config.toml
head_dim = 32
norm = "layernorm"
qk_norm = false
init_std_o = 0.0289
lr_mult_up = 1.27
batch_tokens = [65536, 131072, 262144]
train_tokens = 772500000
Each number is 500 + 50 x the weight over its row's rms, rounded and kept within 0 to 999. Layers, rows and columns count from 0. Numbers have three digits each. The size before them is the row's rms in percent of the matrix's.

# layer 2 attention output (transposed), 512x512, rms 0.0289, rows 434-447, columns 128-191
062:449573492561578518448535557495586484459519612531546496488515543519454482484549467507443462448490541515485475462485513488614554440484510466492527528475437491514496490581512471511442540530539521
070:552564464518480574513523448475523465458508452472488461576440487482419521502490499564463502524490544554467531496554523533443371493509465480375498411514454495410472479526544446510562429475356581
067:532430527552558522477505460495631479525477436465429547478558484484473501450545543476468433551480380489478464362475508614499448482548506578508550578501509537543515440522447457582474488538545507
072:541518396477482476412450434506462523455497546502458503561477430483398561511514495537442575432388507534526604539528542463513595533523545536434469410539533522501474425431440452411485432632389568
058:591545474589503492491436543474508483540547461542528514520472496461532495456496506517416521575478550464469565515524488524463628523545520503509490500438448520557500512532489474455489384469493485
068:508499488564506482518604436484573486466470562495476509540502460491451488468545558553538469471511518429529537482450497484470501535467485508446510430456500431439443408474492465459486480539454527
063:526570553583535480500418491520476485612478516530461392377545501553511553460461511566473446464487507522485581527527490573629501430575489530489515581484571404608510488460528453543545538445546488
089:482431459518527481562494478492423531490492533525518479515570516504452517487487491525454460533437546516537621588476594533475523552585484507452479545497478520485521466483485507437512461501521492
072:509550553427443483510516556490492543503454491470526430437519582540483465399511514530482492502507482467500551448528503481493497442407451568501512486404435580519560543455489530377484521508505572
069:478473524547540489466596508432498536531387535418443451503499548520506464469521560533546568525524501415473523521439477426513431481520511511496525560484574532404458496565460507555539449488535470
068:475517540563515526458485446547506488567541405546575462501610541478537450519538489458515481535450509466385488456519583472444399453525557539581565455458591546492556528512480606517512517579542530
067:500527433436522459490401521428482525422535482462488480518568552486497434520454452484528513468507397502477439535545531521465439509439545491460431501416453489437512495481469475543577472454517502
066:496548376431367526564421450475409544487493460481509526565549473500495536456429437548417507463384541455482543560478545547441474465466501362532450551466409447456483453497478429496574455475537465
070:511471399522529491501512491479494543450541479542523495522440510550484476447487526574546558475483503567552594477530484447409597495478512510475457553491445512548410505487469480542535466421575511
# layer 2 attention value, 512x512, rms 0.0233, rows 435-447, columns 128-191
079:498477550490413439521515453611486459471442492484498493503565518528491449518490381437492585499487480454545482563420449451509609517453519580533552592567601505547494484430470482561451452544516489
072:524540516556601525450458455532426531518497569559508502558528487485549540542513451467440524469402504413541533587533473411560533457432524503608493543518499530474513469491480484526488536478465475
082:496516469474511535543475566491493534500493520500556495483512603457568429465498447452482463519443463515468416457458519550506424527446442506556590602483458468530460450470525546488504454430439571
069:504455463488503539424474515601419569607466463528494516499487493529499528523512511510558479395552465565520542486534587469581518526492559513457575495469494435593497513478582387491500533528542499
076:491430382573431475488457564453446558403560497441416467522524531506519500483530500494528615577440486545484483475475539518512458495476474567530510581554469484484532504428425481443553506524468487
079:498543464478493518469496449421514519547573494474506478499553503455441556496507443601526522502501526567514549388469464505422502508506558522493446474573470563562552491360563488560533518430443473
091:475540493474458526481469472423547479475418447453507500507453500543442515505533480523624496490569527491607437534460454441505508488465445557509552450476466469582518472394550424463502484517600510
076:478459352452470440537507516498423513432474447461540475575528557441532493594530534486430392624560544497539448602532391486508520450595474483524518442542512471423498498533479555486448593486428550
081:490485591486521553451469500455366584499520476527499455559503458429510490515529405523455519514395430589492452549465578515465539579513429514473535490520482501532528508527468479436519557580437491
079:579538509410527424539460514501492481540517546506516451454517543502444514521530444511488527439538351480548510439493491538411557494546520492407451542555533484463587559553460479487539475433512428
076:429512541581454373431600469640590483533428492575419509494486447503515593426500542437495462513497500493471504386427390497539592529454459466595513538447458616469446476643582536446386520430483544
072:483474463453587502426550530528574476468537526565495533498477514468469450517571519486594508588553486532457500454506407597494542492491494538561560566451535499545424566450519533576492463582508540
079:578466580425490554581525557507483505461537514445458459543462576478463517461538534471538533489447548493431543460497501522497480454387492537524546498436484449450541500446553377518407482609527514
# layer 2 attention query, 512x512, rms 0.0233, rows 448-455, columns 128-191
088:483503530501558558585475408571490466533431485472437493518438511425516517460564558498456515513537476547488508484547529443482490449549468531565454581534558582480492489519479457539541530552472513
089:417503528409460468453590525540486464488552495465516482527537471481594361483459532572463522517378489504478548471517470429510500506411468535493588482501388499355463469492438425494514522531553526
083:440501509568569529500518564581558616365499538514427461502491512565434537342458491483538490468429532449466537501577577438534497497586539427484419555500541521507516402458465506436516522434524501
089:460522564538546468557475457462598478523398437498418462466478475575470486512523486463471568522511507485533519427466498472500521529449431490469482578472390503524357418478584483481541481527432477
085:520450474549514493579554483469495537502578531494504616563520527530580438567505486539493493606462506469528482567564548417464404522521489415517471536554385503512488496521529526577506532515506548
083:443497500495517476488489487488490512494516494560516533490554607523521480424505452424582492652515440537451523423444323529541579520502470499474566476510536593555520537551454495570547511430503440
093:486393558450480491415509453487549456521497511569562507454477474442564415582429528444484514593484520462523526436477507513426464487494512481539474491519549625513509569460542480468452476524514548
082:527556591523521562484477417494480566569523461500464478456508419484488546441512432499485448481512524533500400523516463574456462478502424501508539509554488529392508527468461504475490453591463570
# layer 2 attention key, 512x512, rms 0.0233, rows 448-455, columns 128-191
086:519456492515532449534386543485490441454503521527521494461481500505610406399576439533536385576449520438543421464568348452469438558493518527501559458487581435497512565455561564445528528517421524
091:538490449407554495469510447524527562505533540595513532491487491554497511457504520550471480471499444455482508456454472461491425483514487576470598505419527484466408471578446506443506510530580494
086:481468481540423472503445489455502485528560557457540488527514535545486486411521488558483536418545506497501550483465478498571496529553559495408448473546427509578477464466518472496433579586497527
089:535538508531451496453502483493525469559526485501484482564448559515516453386547481499473493495433485556550481470435369501484479455438443531495415432472438374573578524509542471470427491539520437
090:548543552507490600460507558494468514554472491531494581515558437539470540477527414583546449508497583499553556591452482524524483464469410464486509428497492506516496490497545508548432529453561499
088:469466568508468510534470572485562485462501532504492504477571517401549571551542432546480493434434566493491529494405447477502556506520459508534527622494492661438556481487425498572505481435469452
093:478479477527544429468494598571501581430497533536511412548526572535500522476509533448506522487432480405451507534571511414445471520440495518517434515448433454454478496610489392519397494440521495
083:519546451473442542515524559461529524499509479588488444466465592482515483476491445486548470479480513457482490542557486513466591495605489469473512543514538454455495468540527387466478473473500583